Part of a small language model's weights: MLP 320 GeGLU.
Each number is 500 + 40 x the weight over its row's rms, rounded and kept within 0 to 999. Layers, rows and columns count from 0. Numbers have three digits each. The size before them is the row's rms in percent of the matrix's.

# layer 4 MLP up, 320x128, rms 0.4, rows 214-319, columns 64-127
110:521445457554505550498438476505523428477474493442494565529497545565428493471434569456477509505551512515464486441514483468457505461511537461471442513515509520444504460475546480572472539530457576
093:504495478454524485442483448518477447493492496488548491546437531440533455532613484501442534458497491446507537477496540530580494555515531485497532456536547558597428457519506466422520570588488487
115:526522422576495498482500593505434473462416520414490445494449456472482428502504492475491518524477517498422479483549564479496488503516540490493469519483556530519537453497465532525449513571449495
099:473481455574488502494507538433484496496474515546481478561558547486483443572534483441494520513460559469542539493570419484483549484583488449533525543554551487485531507530508531557505503479470456
103:537491540473489500496550557494497627559492463499438526511555533483472499468493390519494422448541521522522444469538558494585504472522534461484521496513493460510462482485517516455478495458571458
108:519458530482528530530477491455433450504509481502514466568507513504440513511515494463487508516508435586491483477482461448547521498528595519496472494506467570468499529501425523494462524460508527
111:507531571546553594482457472466476504492480520498556560464522513468605516530471510457475526510367490444452559560433556518524519468509497536516522520499497480461511529478465494533573494459480498
081:526537536463487538508437530472541513520497508448522427422469437469496487517418520500471505422511486587544530500506534519523588457492501531481465454561490441455534459519534498502529527586484454
085:445467500517470552517487485473509426514515550430463487540475478502472482530541599479485516522482379565493501533395539501539542493494544548429549488511495534465506597590495478491538528527547506
096:498489495546456467457527491461496469437492540518565459501415578537449427410467530487516581506442449479553454495510516504506497483535501453496531544566523562422523439561609452506482459439512588
077:557453437491511499543516549467452514483522496532494517522481444444520517484536546580559467431537509505495468491504520528511471586596476502491547489519595511510545467438492481454473461438446488
107:400491474555475466518545539532532472428480584586448520403486538450518542495492586487585437419519577475508471518493552517506476520497463536435545557505496554506505483504486495445528504499486519
092:545453509483528525561497445498506521475460514447500541572568514482525473461508481492609510543532441549477506517551548494473490555478529440516530390506534519510467518494491540466530555515475513
106:537522484497509430505511463490482525533509512499542455589450535473564435466472469560486481477551570454449470433473478422519487489553511534527566531547610493501536515483507500496506540511585480
093:453477493520459551447444563489467525516516496495507541499461564533480487510474530522490445468546510487555481512534389602521534524532497530552469535476459536576499484415476568522521516471483497
112:457488488522480518457531492536533477461506558605465510458488570529554593537539479487511480437454546516560484500476547536538498507509493461497557570493514469603472541493444479510516507545446500
086:480485532501525485478480510509490467455525497424607592509453574552513508475520464437458473520513432478570492552468496472435466492488523512465438543497530493521500473495474478511521481557507514
082:509491516584539426523527486497462492485533496496511445497501505472545484577530445489512427528481492502466478519498517496507496504547503507567506566521550557568549476520506554380490421531516500
110:485505573448523538448571507492499535480525528531444452478456468546499502543528527541536462489524466477509525504537470511523409557554489472501503499462505450494458459498523490563476466524492454
099:530498480417553462484531507540555526495523467508477468589496487488542483523455529527491529460525447524505502505498524508517535529466550480477543442581570475417558541504457396484463539462483465
092:486546448541556481446537539494436466481477531502557523544488400440410498484557505501447501538458481496475462611586545549488471526504467518531468467484511502557463490451487511485505413518455536
106:545495571475481455491458454456430527531471483577475543487516480439465587461512495558498475424442494503522543536457576558499569575409474467439543505516513538525509473526507518475466460471531508
096:529420527455519492478457475515513486473492544499464441481501474526496455501458575539492555481489504518551495553429435496511533530410529489466554500507528537475486433486524457501481568537427466
095:466465483529565594434513546395551513521566491531466520518515568533486537445521504433519497413514542538544497460474474542507539496531449523502492493487457443500508611466554563432558481466480480
079:562521523503529503501554502401483539503503471497528518457546455536468500567504553484519506444518607486545465445520492494475416532491571525518530555519512480481526473579445516473497461497478482
106:545485487489527581557530605544433496491484542471446481464546476534537560439551575480526460511487475477462496466474478546518485437456513580502584502508491440483460497503527524502558448516517450
119:485462507510483502495541455475449534501500610488475420535553514478415517525464548472509513518495554513529444555458481506529471376492441499474500533522496513434505547539503485448441419567505521
097:476487464519416485475484438470436513471457515503515576487468542454438449540515540473490541558457472564561476547504503508437491549540507503498506497490497503488464481479502513474448423458557562
088:540508476419511540462527479526414495531446548451496549546519467545481494564508467433483525488476424542508513460514550475507472443516522475426535474485486501522495458480533471499489449483539447
096:448510527569526513519570472463437520529454497519523443448482503467523487464553445488538546452488511460494508502479497505556439509451473501476487575493532491439516539556517457455419542493494475
088:460441540518481459511465450399478520496468523546473472468444467495489436472502481418465479472511488417492465437577556474462510489541451558529488527547542472471460490522595494471548473505508470
103:515480531508525516444513465476443478495508442560476496516495515499439470522516485442486537495498519574556530499484487420515508357501542475476540483530465524482439532484514495519430487450518512
093:486497437501539476482455499449542500541506551504535531559504499432549508480449561443460546444518531521605461483497480434500483538524477556523472488489495508502530579504466456528461516451498503
103:511467550541526424429493472513508495526524541485508537456420467556488474529438502422488574517479526502596433506439510443544508476547469497465539490579496511496467527456511541470557527464555496
104:498590459481528512471487436523511555509505499482463489480473502433452501534502485488527494496507491515540406515461480558494493481540541462478531503577459523475526542573451449430513556483591533
104:438553453501526517502493473408522540442465471539500543498483475509510555466495544506532537503434498489501460524462473472515443457466521459457473503503467439543468513482556498518441452438533414
085:472542494538445564419596509541436488511471487488434544515480476461413490462515483503501553487532489509498483521490493538549522439502482500392534516515505541419549419521506569441491512457458508
095:541468555553485502532556502568478486476514475554417466493476411448535451544500503540513487440531456502480547426538422517499556541484435568465503529480470433512520470477549483495542556551519509
108:501498438548530459533532472511501537538482593539430434499484516475514511472547518484529547492563527500463438500557473458471556539516519529514499511523527537548530513456487544566582557461492505
090:512591517563469531476498453520526523479463477514438578483505462535448502545423514410538530465515544505515485491427504530497518558512544515425465490440475509465486519518531524471532456505492507
109:466509476518445546507495542403528508469476530524486476472519488478572504469463486433570498498533502531537539428516514513547579524496468468492560495453475507491597524528506414455524556503549477
111:524497515597474467525438495487464494498452546445557549477407445490512470396565483538452497595511486517442502499471523513511501405531487460421555530565495522498512560472479440518518455529505498
087:430476478491452527470575498519517560475480507537452512474502535492469451534556484441496513438492522498491475511471480533456500505547508574483465438504508517466428512518481465444519441458475520
094:506456557466482462494558520475491509494469467497573487523504591472485419474469544558499410511471439587521570498471493499526430472464475473403526532482467471509420448492485492465459527499526530
081:473541448478521532405462569547510517466495519480499470545560442460451533446465486446560445503475492486595468439475487534449584452508532447496521537526463494498528429566485505478525516530529497
099:475524511475536536538451374540481484507469454515533453458581542410495599465481509590490407505507518511479494450545536488521456566452511494484534506455539437436509450434536578434477538505473494
099:465522510456435560475470487512536505513473461480521512459614513543451497483551508472507549389399470534493488534415494493547517428495496471552441478458477520527476546535513459454506449476447516
091:495523539544543479480527459516508494456520501532490481437494468432442502528408547568494415528535515541531524493469480531428504504525495531563556521548443504457475481464436549511501488499529443
106:587446521582464473527456550451551513546526393469543426529497519511477505452478513466483542499498537476444445530509466507522492529477544518570490516538450429495499526537485566528496448555482550
096:468496519450557480473450485514492482486521491451556562566533534467465504474478493517411510513525459588503540531486526528517441444557545477447489414552519508449537513482493479463471510444575471
106:414519534528478492514509527539552449556524461503571441535496497515466515473501533475459465477522505500555597523490443466430494490508498422514524486455572505556416501453500546476525489505497439
111:490487511482468541551466599486468505458532428498470514505463542532507493525469523505510488538514501468504477497528457416479463499501483402508536478510526540527492534568509495503463545512487461
093:580481544440439449556469404506391502478442448503492499525567486457455551534452500462516503507445476516540435517510437459525478567413524463530511516495519502481477492524456501449459454459509429
091:591538525461479499508426463547514528420489491465490465500507512435492539508455524508495473531521464517571551464478539520522528414468496535452568563497533424490543492537527449550539468494481477
092:527511485454494431471456495501494480493455493470516539466583565522486433575543497557499500495571407482476493531538557481470478487544561531484554505454485478498537467591547528556534554469422465
109:469459500516551521450472520552547560478619519561506478517463547422463527570483454580469451508525497530528451456475466495505487502508494471542525529503556525527530457458431516533459472423462443
099:506520507509491470531484565431469523496444515464523496477507540466553499486530509513497454592512552453503444577518505445552471416496539534501447504448464516517493526472489578499446509464479545
100:518573448556562477516476506555555477480494509495468504455482450454499483429516515445501442473544559513413584498505474540523502539520565512507550488541597580466466453454465508524529502407592491
106:492506536555525446534442434434502513493541470482542521484514482562435516446511526496505555508519447519503503498409481478441447467458509497489460401537510464482517369522454526474528589446559491
097:495454509450546484450484525499521575515504504480475464552483421465470527541524500448462508540555473505494492488484554434580542478500470507517535578519461511521567497508581524569431562527548503
094:526454529450549528468489485424506518567535517466449526517572447539491474547477529533551481482488537586493462537451524565513591549542533543489467504441524502546508482535514555449452472489452530
096:494537496510519479520468495496521433471479436521479481567573508573438540527448512536474507559502502459526437417493413501504511514465570510442581457473382480479562571526553514485520468529514526
088:491492545498558584518528489504498476425426475554530468436478471538516541535555470462507573470518527512520480457465553536542536439510478498481535513496454489516413578522404543450529485441482514
118:471584591557438526538536463521508537530477496554467548546525475481543532488552542544541487465465490508551439480517488489488462462488451533508540502497525567458447584446493539512493510533480517
111:527482472446490567544493470486463440515513545465526417515480423429474515476488506470404437477480539516510568456476551488507536491483450485487539515515547451366569517497550512532565542503535531
098:508520429537484498441508543514471495482586532512489480509477478528532520475511469479456459520544523498471556490523519394522504488493453525529467516554557542477500592488456533505573410495484417
077:525466543490589459519533521479504487548591537500504508499496516423465445442547517502505471448503464522439559437490537523526487439463467508434515542431502462511544450429443500537451556531430499
109:486506534485499513527478463519467501492536506509628488471494509559469477453552506512447575510545522486493598533516584443487518519510509558590452455508481519445542435511418503569534477491452466
050:556463551442496471501533533456515588479499489529504597515532504503482493521548457502556539572516479453482521553549512573513469575561538535517501475437445563587455604520494509511476492480411465
103:501513493470423491580539481441501514510487466478431472409522463455523514548526507486448552494501535466454511476421503492481454473489531484495509470438485467545427508476550481502519475546530520
106:496518477517523453461470443426478516482454428575436514498522528486409476384522475489457588436542506497463558516553462514498472459480518515477571488515524535487547492448421494458505505470500534
097:512573557559481467530476551466513527405456503475477519537490541493499508516450568462566485579515483521472551449510484505607510405492467478476522460517453514478538484531553495463514535513450474
106:575448485490563462550476524502448592472508508463524491560486485549537518594458517519489476466507535460499515444487503386475536435521461499495555466477407489457527512422528521485497585485493549
091:499541512455466539523487464572419456527485439531488501520540585519514483459492599478422483492518491506525512488518522490478559461482537451475483502454407552476503467491507505447515483463431508
093:472512521548495520537400451451454500528492550495525380475462537506538525479446570500559466534556495495527517565499546491500497498409522455475478497523481529490591478455475473501488450525558495
088:500517481473515553459503517551535477525518511523545514521540514441492481462534519496482523554455447559417441475520437576507503530500502510547422490555464470544514499566465389571536477531506574
095:484579528519480543421526461432543506536449522484518459515494499492548495499489464473535478491493496499473480484567485478503537492488451454568503534522493459515501542486490469536499571471507515
111:531490573479546525440527567469571534523529458475587457507463432471498461434501493506563469449493418461611524471529483493544466533498486543514469457487491492541499499535528490505537542442515496
105:532426516525513471539536560524415514445536519562599458534530523484537515558487564524575489490531462485543485513542487526523563470472466485503518422509487521515487475507552437475538484521511535
093:467463495543407477484509489573525488559465468503502514539493511501517446428516536544499511433476522483478494558524563477474497481437550518471472508477458597530461477531530457465454539493493536
101:504547522521506465529507562449511457533513525498526416487571525478491447494484455472510519544472507578568470569460477558583503506425450474462451479515464500489479478588525480488442490502527540
095:490473492509514460469494517498518522483561547462547537455485535560481508404494482453416524512534454536461517538475533582481488457485530473530483473515513568549436558562550479464412487456513496
089:563504510487490505511492529505530526502511429501485501539486464508484494502527524507443497617557461476471553484487481461537548455466514358523555417516484518529517472512524537511531506535415439
096:528496434514544433499519523520602507524590532488420484475469457529518454528538541470443449460467475483464477488594498539492482450535508531511453465499565434504463567497383507515495477490446571
098:607511506447436439521507518491401567492473488484484528487520541493493468491466486455518526512548483521543477533483437507532491510482544480544538446499485477597406533460438507449504540448474506
098:502464481482578544519463507488549510528450469510406439462533525520539539526525517567396498493527469505512471487564440388522502504462520520498514464479476433437475496472451418498502514502489529
108:477452486402516524511524561543507467494524506528499476430466475454497472510422469485557537470535448538574483483488559530514513434459502473463542514535513554525473566499511509451507466396469548
114:559519486467440496475534548475616581509524471512555520454546468552455515584517567439473521500588560486471540476454498514484520488576460464517540491475526515493476480509448466475460459450433530
098:524530496482441504583509470453535520464476572497495542534564503470500491472484453504471473507448575518453623437544447524518544514507423488471485511517435443516532401476457487546574524391503564
104:543532512510442496477463477520546521489562456514485524550478514568503474508525413538433513458528454471438464517613457496519450518510506494558528487524601523530467504486474540560477476537471473
097:468500442478499503474458414498534504453496440488473505542533483517515543473565470549514513460539480429507503525463461428478551444490523511473513460566549528429584537447573494536522544543561557
100:509460405392481506517518498552527486535516506484505539527519501516462530463436474538502532551532500550446585482509562491518437564495537515481488523490535482411479532487454527423502501520492502
100:544543581564552468487472492513549442473462498456499504479457434495459456511593493566475528482508473535537508521558600550527456493523460545488522484510479475429531498433489493507482510500538480
099:552448603499570404488477492422501471556489453511532497538519457535462487468516450482461485532503509493495555563458561450483401485503507464455541468544495554524470462532479484494485477475451450
098:557539524469560541440513514570456525524502590546513475532482530491497441544477536520489484553584489611462464505550514465530494547546529481463525471472522522357498463504495462452468532413511490
101:506484464519435478476503452549492513546533469460416495504488568530448429457530495527471482537457531585534413514562442516504503463598524510512490559537507464508508549470449484523505445508485501
110:531525469452454492498544456476438493435447524504466635460445482446468474461525467553489505517516482561478498476476527490462479494531435535493516499519487457497451588495479546492548512496561520
079:515518532580435484540596525547419463526476501463522533527475558415580492542515480430502502480454560539468466478535564527544529475528524500525515548488537492539506486529495514481493452424448501
063:485471495506492513469468598443479573532515446515519465541530473477507475492477518461546469532533517493392519476502517438582515595457564514487451468487440526456486479570509529493521492458536469
104:451501430545482401584509557545519516477602494510582460494541459545494484467491526448574550529511512507541558501484475516408498520478500517493517485530564506508469500496472477526594487505405481
100:498538531435515442541527458587478477497518550534484548493532498429487565474428521497500476451452423546503418364531430502510478477540484443484630513475540500489555516536464459509524509491474531
090:488533553561543489475552474470556616467430452529511471557504511519481515494473475471488528493540472548557520477495437486478498527515382471558528482502500443481605578501484554500444524513539454
103:512559530473472442564568457494478489528463535490485557453485501529535449484561502554549465560527463570503449561413531527473542519472479505523558488476426518545396578472563519450523503499459445
103:523505512553454565532506594541408431462588506479562420496429497472510545443492441490479558498533472503481532494507561501460568494484490512498521533471539487509425521508557526493489502466520459
105:469407521494462397456454489484457475517537518584551491516486529503501499454509528496468507542542471420454471402458476535446506521402492473501535549515533444528488537486504479417485532475516516
091:474551487506436527543513455532478484515504450543522491485490513503517568437456462543435461486510480506570532543507389438537502489514478532504498465472519510480539497454473520461503497475598498